python train.py --d_model=160 --n_kv_head=5 --head_dim=32 --activation="swiglu" --norm_place="out" --bias="none" --init_std_up=0.0569 --init_std_down=0.00725 --lr_head=0.00692 --decay_fraction=0.777 --decay_shape="sqrt" --final_lr_fraction=0.05 --doc_mask=true
Each number is 128 + 32 x the weight over its row's rms, rounded and kept within 0 to 255. Layers, rows and columns count from 0. Numbers have three digits each. The size before them is the row's rms in percent of the matrix's.

# up: layer 2 MLP up, 448x160, rms 0.175, rows 286-340, columns 0-79
# down: layer 2 MLP down (transposed), 448x160, rms 0.483, rows 286-339, columns 0-79
# gate: layer 2 MLP gate, 448x160, rms 0.175, rows 287-340, columns 0-79
up286 099:140079096109127169189142182173128158132128104062105149144156144108139144094141109161148036126092150070182097156155124091151118099171094133183107120141146116125098090089094096169100089130115128143094098091184107108131108163157107107087071146
down286 091:142077154079070106108104145180116077137074146104162093113182133115120160107156149153170077078132105125166152115141094143140110075142094116114086122103122088185201155197137149130117177121091140161115118135157171116083096113126154104144111167
gate287 095:122130134104146154044095147112141139110094126191132147093130118145170170144097090136116083178147131135137125090075160149133160160139150128082103112106174145156071107160155139118158083128137161120066038057056140109125089132099140113148156133
up287 096:128149177094119130195095107185182088193136102190139127118115121143123143122088121104136050078187157079142121152082064161143102128161094143082148164102199100155056136170105104090132114110141151191144139160094126104109132076136139105169133161
down287 093:136137166139135163148139106088168079115178186166064156127183144112133167179123096147141137086146129139119146170162103133121103115169125109173139161155084073117184149135139104152052145130173103107130108180180128110152198156145122117120130117
gate288 101:084110138130134188174135155117155098132114149183149099124108099101115093054116129121147116161149154130160129207133106068109103096119116147148123129072173091123160137111165151143139089164152127126090164161165152089090144115096112130121108159
up288 101:109120223136117129177116088081118115105132130137124103177167164149095161104065068184177149117159211143094143082092163130122144078152079130071126139102198153138129113124092110089091074165093134114079086119127114141163190080159040091096154132
down288 098:142135158165132111177124132136109125069152080149141116124147147120098141170100111167077210094139181136130134068072146112149139131180154150099171132128151155118102107146088113107094129170035134148114151112161116146145149177190084121089145103
gate289 108:126135151140105098093167133167123088097164128182149075108152095151061138112080103078146151139193134126151118152115155120107157125193122102158197146132125124104095145125150101166090143049132149129124147128196101075111144067122114122131157136
up289 110:106145126136194105187085116130158134177154125157130126127131173125121130113071146099140151115169083082151132112113181149110185104162155148183125158055113117105151186130156112085138123073139122142126138151167114122123150196166088121148138133
down289 109:149126158137153181161129175108097076140102119131118115110126173132153176109149191156124195095112148065146166157166156104108103120149185168150129075142151119095159120095173139118184094111140203146132110077199160190167153140131073131130119180
gate290 093:142172121163144098086166146174170186107075147149093173130101177083086148143156056070126138126160119122068152160167134159081090160118096120125138145107138114119133133102128083079106092124114142108086120152165166095117125087111100122154139106
up290 094:092129166140147119162092130145169072171168124108156093146204106105094137078180105054152095160112137074148118181161100116142130076154135082156153139069111102117128114128093126160137130136148122145167126092140158151149067138100087139165175096
down290 096:146066089172130098102123143111096108149151095167130137129224072171148145087116148135162090156127142095167150077084112195168094105096158075115164127122132157126202170160126142083142103148115142103095127137149125095109106169140140145124070149
gate291 111:163171144082114061150111078102132136106124145140125120129109153136130146124105151154181088145123024186084169097120126126097140144162131089172079090109151088126116140084142130119132071069146118207084121091153112153100131114118102096183116116
up291 109:162107113147095132152087050122146127151187115110172137130113059087105165097129166179184091180098137133080095124141053064131134081109123118097101123130102092155139138163158149131161137078122101106121125075158109133100129117109108098184124159
down291 109:141146096068135083153205064124133143164158122141137113110091077122114148146163164184101081103122089079094089045155097154120209140124123152131122153186067087122135128114137114168144183090070095074108150120117122098148140132145079105104131163
gate292 103:078088105129105118098170090161114195111137097098128068128120123117089141109140121131105112166187145165083110119155156136137151146169144157086107129160150109088079130157101158183125132176109115144074149140086147127171130144145141143105150158
up292 108:148132154105084117160080154107155159087172125085122109136126088116106160139170133083126188141191064168087121070112070166180149156168130174100092146138109118158143121145112175128132119131092128168089156150101098135102137134134160132098136145
down292 103:103122158150143172141219092147160150104126156150147120120135082073090167128148104170176164138128129147071083094116075091163133128112174134148091115097134159221170167134138143149161129139147112151118153163111124138101146091088146100132112119
gate293 106:146086108107128187104110094065176150112164110160092137162144116153095168144120089105142157142162140074123152069115139100165153088117136135087199131115145094135124174093073090135115124139141138142138132131172147164147116109199157129099047158
up293 097:131118076159106136112132151097145101116102101150134166180131120118162147200181147097133140124109151113055129098145140171084073089102137109121168109146107148066085131079140113106150150117188098137154110138129153084141081064114179081136137106
down293 099:144208128129113116134122121090150154144108077161128134144088155112162146120115101122136127096173104124105169196108138133169116106098154088123187138135078158171136138140135114108130078205151171155157098149104127183085106100143175148141107095
gate294 105:120147127097148090140136031156164092115160116109164140125110145106109146175150133162171156153145122124125138142132099046133184102129175139105171120104133153208150137137127181137150122033075126183146130115128150067160119161145150111136114153
up294 108:131151107136169135198116091123111097080092132116188150148126140129075072112153133140163144175147156152134133088187088107103127132089134178114157138128129132163153135126134188135160083068115112118174132093151129059103116109162108099090106123
down294 109:108151128124152200106153130136118088119117153109108111183110134081103119155098134110097125198116128202151148115151170133141086138174146111098113095120109086105118092119120199163130097164167098148102113074165122132073129154139080098143108152
gate295 099:086076102185085148050119089133117087086151100143146123060137123117116140144109109191115203123120114136172102146125154121124146106098063150076146172113123090128154132140021121149140166139099134124132166145098135146149088090136102111085146173
up295 101:131170101075113156151159143063089123153113139169124157150125112083165115177144109095102128144186135150069118158099130072110100136205171171160113106142178120107098140148169145121023142089119086148097158116138122142153111144079136111146107054
down295 098:143109111133097065078113098093145174163130122131094094152119104079139102168159176108152156147135145142131152135088108133034127130128138102108155151099092147122142181133177111132108100110096106116110134228156142166149095180112166105143098141
gate296 110:047111133144165130104161131178146076100104111101125147124136137136118109117141096156202156182129164158175173144129113131077137130137165161119099089134093106173164156098152148133150119010141141152116140104160133125147126185143070167114115163
up296 107:139208131065167160136156124105103099120109188120092121064115098159153103135128164157165142124199150139134094170151137140114087112117139098142092107099144108169119171109138104116083167150110091183151135154153169095159144101125148166147123104
down296 104:131176140118107170079112142150138105128094190168083102106128100125119066113079145126154150093113144179142116097198100151157125078133184117095146164095211077104108078106119134118130125113138131130159094157137158106114150106082138158125119146
gate297 093:133165177130182097078164125157098229124105098089113101111176115124115130102124082081122164145153128198166114122048116147129111083125080164199066104112065081126159123101145119138145130141181147178148155178150158095106118170105101121117106098
up297 095:167134126128145163130237133149073123165148154110131178099141176134107150067145112126094116102131105083124181123109095064160123100104155078154175082157123150119192135155090151129076185113159103086123144197099121101176159122146120156132076125
down297 102:190132154166138126087116139189093081085121110161076149110174199102143136093163097140141114106155099062069083129054194105147124043145147123166127183117120122140097096172113077141137097076146113074126111135112112061142133134139113109133071111
gate298 104:168135218096192132091188119169101113185128104221148122126157120146074098118153119156155116122137112177111102135178190061118086129106149116131107140222142122128160136146122109148134145164048110171163082110057097129139127127065126110104120128
up298 100:155138151090179126143078139138144157049170088141159108157093160163136120140113110140020117153116143121126080093148098104154162157172118098135144095105124174137091149108102156139117150088199176108096152174148129145124157131119136179116220084
down298 102:063130099160095105155133155094118071061157111104130146087121123193146179160118149127077073119137080086166111137197097124168117145106147128109178082123132139122072132104080107119159137087120134146091117075110167124124133172162144123126157160
gate299 095:108139119084118159112093140104078115090121131151075071076076153148143095144130154129142134086132114150108098142058081128140112132116124117156166127118124085153145098096085166119087136082166088167176131149085119089125145067136164113089177081
up299 092:095102163096151066136140103100168173157125169116121133181087110185109137187117071168111110132149092115131150103127167137126179173154123162119104122098132206148159134053120090085098100121129143129135123173146106067082105158140121126142147100
down299 092:136088119134124145125166134118033175107072144102156119171078167179069189151084099114117140143150131109098111121157168152159159187102094150086112114160065146125194100105128097071070114147102167169114098120150128135130131123125162095141167123
gate300 095:167167130154134146159176163139130162158149190150094103174158174114179105128104116093138119143150103113183111115064126164058152099109091130080117105103157098141115082129137164117124120131083118117055180089118113177047096104050148174177071128
up300 096:128109152164113138161104106146224148118185129076132121127153057058138124160105156106094165127127083086134121102144168184150175115153117156103151130067091107158064120158126171113119089124084180108166161101122124169100125104176124176131125130
down300 100:121136163161072122130082149170130145109181080116091129109125196101114057102172140044108111139081118094157101120133109143152149116154149255079144122117130158139122172159075127115153131177118145173138099127104119160100122160081096122161140088
gate301 097:149120122113164105132161155179152133056146149112120096122108094124077106094152080129231138111133130097077103079114153138136145131153087153191138140104173053135152114149152084195169091082115099090132093089121098130152113143164071114072153091
up301 095:129132137117159091151074036099064106112132114090164109127126140138147141111150135132066132150153092140170147143119169101068148139127133131113119107061174099160069151091061165135132185157187111085151140099107116128121152053130097143179126115
down301 101:107182096130134098090111067165111138145148145114100170139200109139129163133158090178095190129146137168095153152100180108092179107100143139139144151059144136107082125169122143121099146197157099159105132146156088162131070179112098186131129081
gate302 101:098119111109126122045151125169116148112102157175078149120137087128141167177116162079091134197111157117225162110118091061162159103128153122129159031134132113145178131068115071115169151149115136119105135070121205125155109156093122134082088112
up302 110:072101087198145121099131050123143059162086113172128152148132094079106103202103140094086109151187117142157139117140191101187156165120200141126133100152166142112152178157132148090155141151095142121122155086162088118124150163107140141140091090
down302 103:112125162100125087093122129158128144121084137151065144150165092140133170153139162088105079185087144090158128145150129122096172118121208124090129149141154102132168130117149154088121128140073143132090130142106178118163117072110145124137067162
gate303 096:135132087153133088091136126138100078097184128100164173156122129162136097152081102091100163149117107104133162143103109138132109134140163074208149132175127191146144146149151115130121054159135104159200144115115155133131173169097162116161128136
up303 095:149153114096090185155085133137195154168093114173086079114158083091134162067137130130161164123101091161148106084152146080112157184109127153078118099115076106113079152176135138138139143112157138105107166149155084153166119084185135164159151116
down303 091:056147112097088144071158105129146118122108111132107111139098149117146125145108049133084112080114139142092123084117090114069134114156062178134127126150145161171151138067143084123133173135152171088134060077155109195149133070151106096171116083
gate304 106:128133157155118160168150160129111116104113112088121154092164090077064161162109087120124107112122129125142155136083119160098157127152165154154111140067139098105056123112000134169128173096121140145166120078145121128103136155126183096114144112
up304 101:079144131081055161134140159095083136151134134125141127160155157134148162086124086127076149118098110166040210129109100132101129148125086090145099147098154123059143143083111075101144135201124120123103119119134069145177105125158145090178154132
down304 104:110188142065082165081175151112150160177096173130150093126131094132185161106121129079123138115071111172119149174158065111194131136116127171114098162152181137040181136183133087141098175171141145154122139099115126170190127117123106113123098104
gate305 097:125129115114185092086140132142094083163186106129165121102153140147111127187153118140119097165137191109166109116144140152120109120120139141126169071086111147057070110070088106151171084120156113142050144145176154117166157087121101101177136102
up305 105:113113169114150112112120134103162136076164155088180107158135146137122143124158136150093120139127169128101161103183107134135099098111100118144091173166096138152171106146114150058140100158124243133141083063108125139156166186121108202161212126
down305 108:111126086157110187089108140053131152144150173178115180116105157163125113144176118145110044110201157085153125162105117126074090147139191163195123144151126138128094079107114119161137150142128118062128105113203186082096110162087139136133135170
gate306 095:089127090121164143121179128145160131101184146084183145132122131111088155107126080166175189132129105132177131156136122144146142186148122154155137150111130121169140159110075102079141148151168197106155129128181084080081128110151129207075118114
up306 098:117135128144143188102113117130133116114163144184213077175110129085124165129109120127156146105133080098126082152115159102127156171127120190134123154108126076120165145112130143118123129205119182087103122088187093135083125091129078228085096150
down306 092:129135085155167170100118102109159137175140099151123152109124124079141121130138125163090121125131094104184087157121178060127143143152160143079140150093093130144133176071103137107120110124118195155136074093144062112070160098124171129125135063
gate307 093:150178081095196126140135125157127153101162129166143159072097126149118183084122154125083117117094171165121092151090108105098126167118084108117076144141117119196149107180135136152154142139181130073114103153115162158061124155132064135119113148
up307 097:185195067151082141173213115111120118074130112137064145143137121165157139157143160088174111210095127102151152154078127112094083149150116080064105164123134096163130105153190151163108143153123163131115084134123118164144100133139100090152136154
down307 099:169166109069134191114192073104147131086117170168110142116158158149123155135115131129141128104085114065164128157040094110132164162139127105104109155110124100187142072079144148012110116100160156107158161074140130141111177137150088136109094121
gate308 102:150099175139134121085062105113130111165141126136162111070167128108134183141130156157136153069119128105098105134125142107122074142114149111104143168094180158127165202180136149172119122169119146172083088156105157135149104202144113100104077146
up308 097:131139097194140125120184124126095099095170190129073160121078164134166111137134149081137107155133183137095178103079098177099099153143092172122087146124130133117152161062102136112139106143158037083109139096160140140153135093165120139138191176
down308 098:161120221118129129090116122149136151066085160077108099125170124153132128108096078123135132107092153123160158172104117066068183170152100120086147112189147175116188119121096165170084085121153168110083108134136151166175169113083066104118109136
gate309 102:128150135125110130064078115092088091148158166168139158142135163079082159160145104142067182175133064134115122105121118158149128117140106103152104099065117132171127216116084121139193182190141117140098148119163141130130089112127124128149082123
up309 101:141107170155157167103136081143136126161192124071131157191127120090091151158155170094073156181182099128145120137152108107137108098117135116119100154055162100114069166170068178156098157162147167161160168173090118103088115134159159128155104139
down309 106:127127139131165169130126135097093169174152127103121130150081103122135166169082173101114121119113135145132114132165134154126102099130072160086085126160130150163090104135145093117139201162218145151089163123162133091129079156119082063070055137
gate310 111:160114118148130054146164134144162146175128141082119080074124115125126117066127155112255123164140146161103146119085161061092080082112119135122161064121084085091093133076117109120117108094110108116195129114132079148139106110099131109138138122
up310 106:159065146176134149116119139175129122108108112128152062145146137089129130106124150131206123102149168162151110132121136108120089122145118142113090106188143118167158150148122061158146144170120161141095080161162140051091099120145100118067108055
down310 112:156101146137079119136178102120141114120161142151154098138152105136157139081146212130179122076199164066144107144138143113089084148162111135184113117169114112168068138146148099136054124155158113130188129176163122146126147143107140096089149119
gate311 088:110088093127120134189172159090081101109145129119112092121106102097115177147112090137157096179150192106166087153103114085184123122129112109117168122167161137109112158116130100121140134048131119153100138094063143146089112151054122132044109097
up311 088:119178118146171133085156187153180125164127158100125162126145108136166100125083176078076128089102107189117144160136121098090181114157148160187132079147103140112150128150175129117082224119136125122104117139178163151146133101194183129132077109
down311 096:116104132147113114103173117107161131171095113125160138196105109154098127085117132098084131114123156096098105105154080190166171108116124174131105088110168152136146126171119115106091067137101070095126069174113182166121141147145088092142155097
gate312 100:129110147150148116165129170214146183183161076156125174145136107105135129149136103159187111096163059136096161139119134117115109095101098146079140121162156143088128139110130142155149149117114155186096036123135132131113063108111116140091135040
up312 094:162068037135129114185139066129103097123161146134153119120119072152090135140113151135140174070141125155077050133113117098130103104134179138132138114168084111149147110168178134111154105132103116127185147113048113125133138151120089194116099167
down312 100:091119166111159136102177141146123093126105139120170074142138182116137150128092134167130202116163219132134109113161128121085109081153178089104143147150123158140125114113127101132079175117103050180141160126101086181205167092178147122122132088
gate313 104:069164175148137108040119120155118166161088127144144142131116119109084136135146117029251089124135177143146139113149120202131191145118177122149109128119057133125137136143147100113149147104080130126185154132120115145180158140147106039096150118
up313 111:137162171166175151116114163129119137138042106188159143123046086142066116082137145107088128084130127101119141109126075157130124167141156052194144131134067209135166176084073150124129116120116117126121168163091112135192086125167098087133145101
down313 102:101150107092200161113124143137101162133025102132121142099066091114150140119120113129099117153119142084140090147120087196126115113091181146165081106166097148127117135117185126158076112078062116147144147174123160156169091113117112105139199096
gate314 100:119136160124124043162117133109120098092129123145201133105116128060158155156133152188174102147101143130143123121039111118148112177124162142152115105120107094110163089163174161137043155113166133155178102147071119105160068113177126136132105068
up314 097:095085146105130162117162139116146129168159157071179125157095118121178144174100074111134139090140149078122071123110083135149133128111161143113152136181126224158143177110084153117127140114125093094118122095140124141078135125058116165092140153
down314 103:086123125138112137078148098076160160187163164088139181116155077126134181153149111133094080082188127134063097092078101165137113133151069124138110125193128163125185164100170068131160159090128123131140089133118122147159184104130096058092122135
gate315 099:129169147153177113165171154107081092158192118148128130095113153075136115102140125118128118133112140136088141153104120004136146146140120112141170103161153122077158207134129113101095126114111122171111141131107094094124128094175108135124109136
up315 097:130133166151158094152182138086089121121126127152134075187136144169117106162147107139073143160112121067133158062142075147107167143143109113121122147103136118097126193089154106108095161176139070177108206160179147116150146151189098186180144147
down315 099:138090184183199052125149158119085133152171132118143118165102131161105126104108135134129075127054119058156094123124079174093184160128090121097110147119053189151144135186109090127115129166071073140143185109113119139172137115144092158124122112
gate316 107:147094167125145090142153121149131057162141095191152119174140157130106118086100132131192149131154176100094143151053094127135114137162130133175083124129107117102099095101084201166153160111091129199150160142147107089154165103130104109137151124
up316 115:097080163099122131094084143093119160106130130125064110138187147094154109130124149113131084200126118126143116126071103116125098102115140059129119123103094129137175096156141157171142129165133127155125193134087175125163110161112163199139192145
down316 101:121056152125136138116091157080120107116086099115169107067144115170072175067152166143157102119103110099135112158128146113037134104120112164161087130079096078126157122155116182102105094122073127158189120109074156035137131136154159115103188139
gate317 093:059090098146129139094132090080120148083108112154127200081166157125179124135128135178133169157144096120151068167142154102103136140158097114110115091171128085109158120147072123068148158170145181132123124137137199135151144093159122194131108121
up317 099:108115128167078079122129119069139084130035119126133135117102140106125167088121112144148163161154103151115131143146137115095061129160126141147121067172108091107110109092100127078131130148080150165112146145122155108126131134179101144099147210
down317 099:153131051093126060176113191144166152112157102130160164129148175052130206112151176135084113121142124126140163168156149145150118112147094082095048084093106165121140133081091133130125186089175135118156146152111153157152110067172153168122164094
gate318 106:138120196092084056180171085150090100101141180116178130120123111157141110107139101108132106134149124157081159103135175073121123091103135081157132173097146158098145095169132098211171093104156114133124153159148098132150114063205106198118124166
up318 109:132120099109109107119139168122196083087148035116139099132120150164087140146109182183085125174195086138152162080193136153130099126093123104082095105088149161117127169138118119097151122148116092152103140161118171142164178130092121084088126184
down318 108:121122094130089184131111116095154063116151111162102152114140158181092164198111126109045098172142118156129106106150167111123116148086190176047101081104204176143163164130116084102107144114163102125126136139165135125153161119117129121139101081
gate319 095:115096122123126145113156127175164133182195102172109176117115169158073194099134108065136157115152096090136136094127149105179157098122158126153137120088128122114152132146171104105095108135155047125150141135155142133152058148157146100208125098
up319 099:172152142101104198120141115178137108102118086163166160110129089134144112158096064068105140131181112087099088133090092147107148115145123111102199144140112091080120130138101101162070132149140150095122161167167129139119127147115081118124218122
down319 104:129187166147173151137112138141151095087140096128165145062189098181193063143114113143117104107132118111124121127107134148171121129107136084086124100199132135142065118131163125077153172141125135133119166162150129134181123112068068110093170159
gate320 100:070142141078140122088126126156163117081148125088115099158149117143101116038174138127176192131118119075142186159116071116183182179137111137137094159125162112104141183097099112119136126177152129139145169205150109136114153083143088154186132140
up320 105:131136118183164158110167114114175169151148138138149137100123155100109147181117161194125110076122144152050134102075107110068123117084076127125115126169111150127163045138103074181125159131180128120036121126117111092118152100140191078135111132
down320 107:106159116156113175119125111178094127104165111152172100102092082097187120133103153135169201087144121146089148199134095164109081161093153117104118127201126141125177090124133084107107109163199170073099161096127104106094110161150144146098150096
gate321 103:122109065110150057130188106144145159116181121089131113105123145102098156111198136160174115156144102103147138163161123104143167099158076156053143133101088088153127115092093143149076115101119112081085120113130161021143075073093117134072171119
up321 099:115162092097106128169101088129153122117086142142119133119148151108075123137166147151108138179100090174167069149135138088133124120122100160140174149109069130144137149119131118115086175092149115104052058145054151110148126127103076142153103201
down321 103:123147150133100135158116125109122142174097122094165166132126157099093104147114101151119117162093154075127142124147112128086099180114125197084114141136142142107000183140162125070112122046114173173092136154107134053108138090126109134112083155
gate322 097:104144144128183144084092108165150091108173121184150103115147147133085147099155138184115106164107134126140135119155090123137195086107131159077132168147147065115134170110146105127170124155109152148139132114157095115125154140141158169167104041
up322 097:148143140129125158085106086153152162062174141124103161138066133082127127164106185127118131162114116138107148073119122141147178121143131102113136157148101085144142155125125203131124138119114143152158089150186191145116104182151143124105089101
down322 099:064102132111121126087161115074145074132112129137124125074101093129163120139135144095087110164080091131092158118119085134109150107144182118125195169068107076099146154090132162105141120155125149101095101137088180159188102134172138123192114081
gate323 109:006159190122127155105136117153136120129115159098185131125098126109131096210179099174105108163111119143144121081192136173114178178159143129225141132135123105110092090157136103148145182164187153121095124124084112140110115184101121108130136166
up323 102:179083092174109106191146125145140093114202151152144137160096152187149119146103069138177116103085156141105092113095075088138075139165110137077157179078103142127145151099121140146133097108146102091174128089176136147085125122144144183113137117
down323 107:127125090149130076202124101135160071137163125191109158162107148166127159155121138092135173124116125148121086125142058145143121122179165138112160116050053092147124093123114110122122108086177086105070137117108080137082149110136080195122142129
gate324 101:141094188163106166130138145089170149080137125132197141095129153113112103199131142094072130170088123186096134182117117156072093138152076090112148120097078150117164143074170120113105122083147117063116119137176102155046176123142181064135108133
up324 113:139164102139097084082142159144110133142115132056130128167166179121109114149121126177174096106129211079106141138102156114154149176137140216084141110129162152140131094188090096148147068139108152164153085122082137108143107141191116175104143172
down324 108:174097091105104114084150164139138137120119150139120109169151097146116171139109095140196130117105156084070157147100150056120126172114145148142125125124174116107114153138106133157110114109098203117112114090101146105131117107115147201172128142
gate325 094:095169123129216125170164132136148130141134098134149150135095145161105163185145099159144061134117113134167122170103120157117131195055163081087152089102142120134091142143109114141153173131170132143157133135078153105168098172120076107119125102
up325 089:106160099155129122238124093096098128120139156127151117111172177216129147177104189091108089182121106081138123130130113163103152175060128137105123151139136097135113114200157141142126155125102147092148137143097100148164156098101086067109105128
down325 088:106111101149059119126125144132109119117150139093126133124166125161101062143157121127128117072133138119129163103100073202204106161053161176128130094106122080092079101170150105105131133129163153167113115099124123171126164162164097118066135173
gate326 099:130067091087122112092143121146162116103061163127162091154162179123119099126099107148095110135234138142146096138124083162149121105111181081137100139166081121130153090134163140157154117157158162065120040122171129115158138121137169148204098135
up326 095:112111151110116129137137124094100139128095132153120147146157141116126137131166120042141116109104121139112212136122112093096108163140104144064159107116140153131105141071130136085129081163105110143114211101150142099117102035125081125082109082
down326 105:113101193123163114198099171127101130163175084193112163148127157129155152158158085076070108115112135162132094127133107143056139162144117100078136124100142083068120120121093186095056121173100151152101147073134150067078146136212094122129081161
gate327 098:158089158159113108116103113058113137121119106117143102121099152110116149095089154085148091131166141132169090172112151137176094219136140153103138129126061159102134105090151090115091063176142125101160092123093054091046111127075166131165083115
up327 095:085158123069099144158120111179154090164123118107080164057072183152163121083209159151106137104202113167131137152175126042124129163125046148125123107124128071132140166108077161158132146117136146160098145133125154158154150164122089162120170100
down327 093:142139113106136138167082129117202155156128168102085089151117153166127142078106069080089112112068168169088100174096100131153105166116086169143151155121071150134157124109112143145161081091145116097081092158077119158141100135113155174100156167
gate328 099:102093121097106156164113109126107133125138132106216069076136103150135102175162167110173104137148130104141075137169128126126122161049149131104135116141139088134144190104144134099130148108119200138133116149157165129128151147109048123157166154
up328 106:071134150110076148144123105117131154137163109134149146073114176074129170142163168090138158144160114190199120124126170154107184155074177137180166092027157129180152108114152155137158188104123169157122133085146157122166118090086125145176145136
down328 097:106150154132143091107161154122130158133079150139122063147124114109097125139140168107195153147163156102102149147185146116153139101149166176104151096095138077107187100168118172030108112107138178158133120133145134183115159098095157141203156228
gate329 109:111136173142213137167088106138143124132082180089133139162162174133105176106100147140145166099159130153158133154101177132157167062130110119162038137060115135138131066126160111132159131112131172153183117112131072107105132062150130130170165066
up329 097:124162123169168121141100150180104127133144124169116136124131108129143145138135039112132129168115119143055105116115144137101187166098114150160111161091114087028127104201111152099202118118108111105136108064135127173164167120099145176155197147
down329 109:129090107120121181100080127157115117137092097126159081119125122084151107149245125102131120112078141148108093088084093106135124161115102165069142138116105109196143104186100093151142111185097090137101114062093101069201129186187125147116154135
gate330 075:149116134018161145148115135130055121190147155140149191174134194176128141133106097118144110154119111141119069117166067148153165118120115088190105169121134092184151103116132158133167155105150125141170129189106116150120101146138162106137162135
up330 077:096123185227140137143093059132190147100094103147170117102149125049138150117140105100116121108133155140192140140093150150086114108152141118082114084082119185070147164117075135152069117159097171106063147116156162166146148122088116180135123144
down330 084:117164126070105123112177168152082089112129134153191153093115116153117159020144138120178151111119155144126050110095136168135082095151117123127154107156137137124108140154162170125129155089091125141111157149078205148154154137092102136211140129
gate331 094:116083143149151164107094126191127193145147136103131174111164144154113124109134146121089143101133157128113109106132071133153137086125150135144166158125092140136102119169179108071121152150162106136158074159089136076140167123138157133138117094
up331 098:105099044125169100186120089156123112136130172199144103155111091153138101121140150144068133129075098147112113135064103085121159152067130124151134167105155093133128126162117069173131138148114150119079112141106158171096167105120143144115109106
down331 102:165116144120139107136114156186114083140130140151189081175050112184144134157153158099080117158137122091161124154090138099134160120113083140144093088143168133141165110157049163187111139168141128133102136154138116134208051159132140107096090098
gate332 109:083125142122106107126180069090146100131125126139143080177111153094113158097123136103102134176171100129136110089173144179107131149125121065103196135145044141071118125182083136105129077130120160105146127109138119168126089105095127089132145174
up332 108:133057055088161117106110134174157123160109103151124158125180020136128139116081120122152150161105091098116091153122115149127160163090131092115156099121133102067176110106114106117096125123140070174178119139127121116169125129150132127100092100
down332 093:125121118129094118116140101115109131105107093087140125090146125141170124177152171131136121204140071120163100113132128168124094112119124116148190131110097093100108075099051108136107112152118084145157108137113125138143108089110066107057121149
gate333 097:144161109113132134117165095130154111087132129100151057111131122122134154099153152087149113161169107144156082119158177086153114138152081074088156121144122097108062120084191123091091162086149185153128116155126196115120147098097149159132124022
up333 102:190111127173067151166115097139151136105126119140130148123115122153122156082156158035056076144158085104149165118167167054114127124159077120097067115104088110134143178135151179117089144160125155181092096053171131107186146143173088143140120099
down333 105:110122145086068120098108130106172118131055109098106146168103078118176091112135136118058146125128166120140149127137154104119155176135152161104114097116120074134121140149114117084096151127131161136104139099173114130187097160212129143111112060
gate334 107:163134100181174126101099124166175116107070119165147150158122158123113193099131160095110114161149180120109134164120115156118090195149135143102088127149137150097132135104074121121182128160051144136122110152106125110119088093168153109159152185
up334 104:124153184112117172144119126113081101102146104109105066058117039098093158108114111178120163112172143130097114098153143096157140155137068125164156101148135113154138168121119118139127126166218095161113114117115065144200160117098116119119161098
down334 095:130125113129168118095110105188112172159124103147137054127103143080147138066076083146188148103160155152187080135120150072165095094146116060153201113092078082115097159145100151101122116119131144085134084138165104067135131118077130078124100140
gate335 100:101180081096137135153134089175125134157124121128127128153095097112164106181152138141129141128089145080154135123124131097127086187152111178134128084077064108087117111120111140166133094140139055058107189118149222067125153109116114151152159137
up335 102:111174136126177118125078082130145153159139147214053137105064119127104140114134103197142113113074086120117116119116150113138138069152171144161152105139119115154057109155127167140174129147185161118133162116124187100036126118078163092150108164
down335 106:164110177103113155152106179101126109097144141190097088179170147156149095089107161213114146111076058133088092144101177169146079132154119155101086123173173103114089156121130113166107129155128113162127023144104123100145123140076110111153112109
gate336 096:144117157119141128217114033135180147133128133159147116146114129160054207132086122077086148137146106096077126138124186063119126151136134118110145122101161110180103086108099197182151163105130148141059134112130088131163136093133087113140108136
up336 096:110109182158187124240099165057141112121138132166134126152102186132163171072095115133094173165133139131115118167149093136122105082115138123145192176085174195181120063147142174136138161126111169096078182153143172118126171094115180136161116122
down336 105:172103172117127111167132109136168114095128079099078089190102145165096162122114096101083116104091070099082132142118103099093085049141065136179143143110144099112062094086136123091119133138167164119156063098159187151122157064152159111086154070
gate337 092:143162144081074101131151094105161097050150097093118141117169130153102179167060172132102148169089100137160107215118131145136059114136117140145110138118091146148090124083079148130127134142094111154130121152120127129113053225120115165124177164
up337 087:153183135046103114094119144106122102098150126086115148100139139153106175160100135105091143140075152075109144199121100144130100119172107161092109162135088163141086111105081122124044096126106125117099177164093103146098085147139129130141177166
down337 096:175192137099130139130114154116147138148117111118134130075195175166125167156088080107118134137106152102112155124082091093109152191107124153114107092162149169130086167053154120109079139176078101153120161137139174148089124138175163189122100106
gate338 093:162107123120142133106132134070098119114121181099163165100171113150101079120090157108138149145142046073137124144124137153161100137169098138142128209145131087187099094156109189092148082135155119101154115127139174065179113099174184172117140176
up338 089:149112176117174150107095093075097091106134134143120152126169143200118132162116139151122113145157129122148119099118154144132112098190185079138128129195124099115172083110124120155065127128141172119136173133117126128172119143146144107116110114
down338 101:142133176082165111134070165134081071094117148102121203126126111125117129122114111112108035173112143103076150028071158107156080076176113117094157179186099116113108142122074108223172166105146091118156149103106099130188086184115134142107153152
gate339 089:156145124115169128150096197106123184133067196170123140068122102124151106101132065124112118099132096146177076150074146178122104149116144115136118103152162171148156167138127143099185132141148136071174125181125131111150088110091164135165105113
up339 089:164123093126148165141128173126113161136083190195090122068149097139149126148129063084138105057129140142152075171067112166154139148140138114159151147142123159150155140144098153096164122098131130105164124175106136102139119093094155116158096127
down339 086:142147127136109163099150132172130139104140130137094171068112160103135146107152135137128123144089163123130074129160176098130166118116129189084091100073100164123188145045082138080119163111145151176096136162104134156138216134162119166181128053
gate340 118:093051113143150125137141156097041192127147082065172060166149179180134119133124059136147120169102131177070131154157123114142164170124100111120147190156117113116086101079104102082179086147139151025146143138127111089179180159150111136155149137
up340 110:113148196112095112112100137107115120163154178157191115113195114139146088147120119082111076088083100151147149143096113095156115126123117111158133183175176141146151075079142078133117166142076104167066125160132119096108102200128134154073118130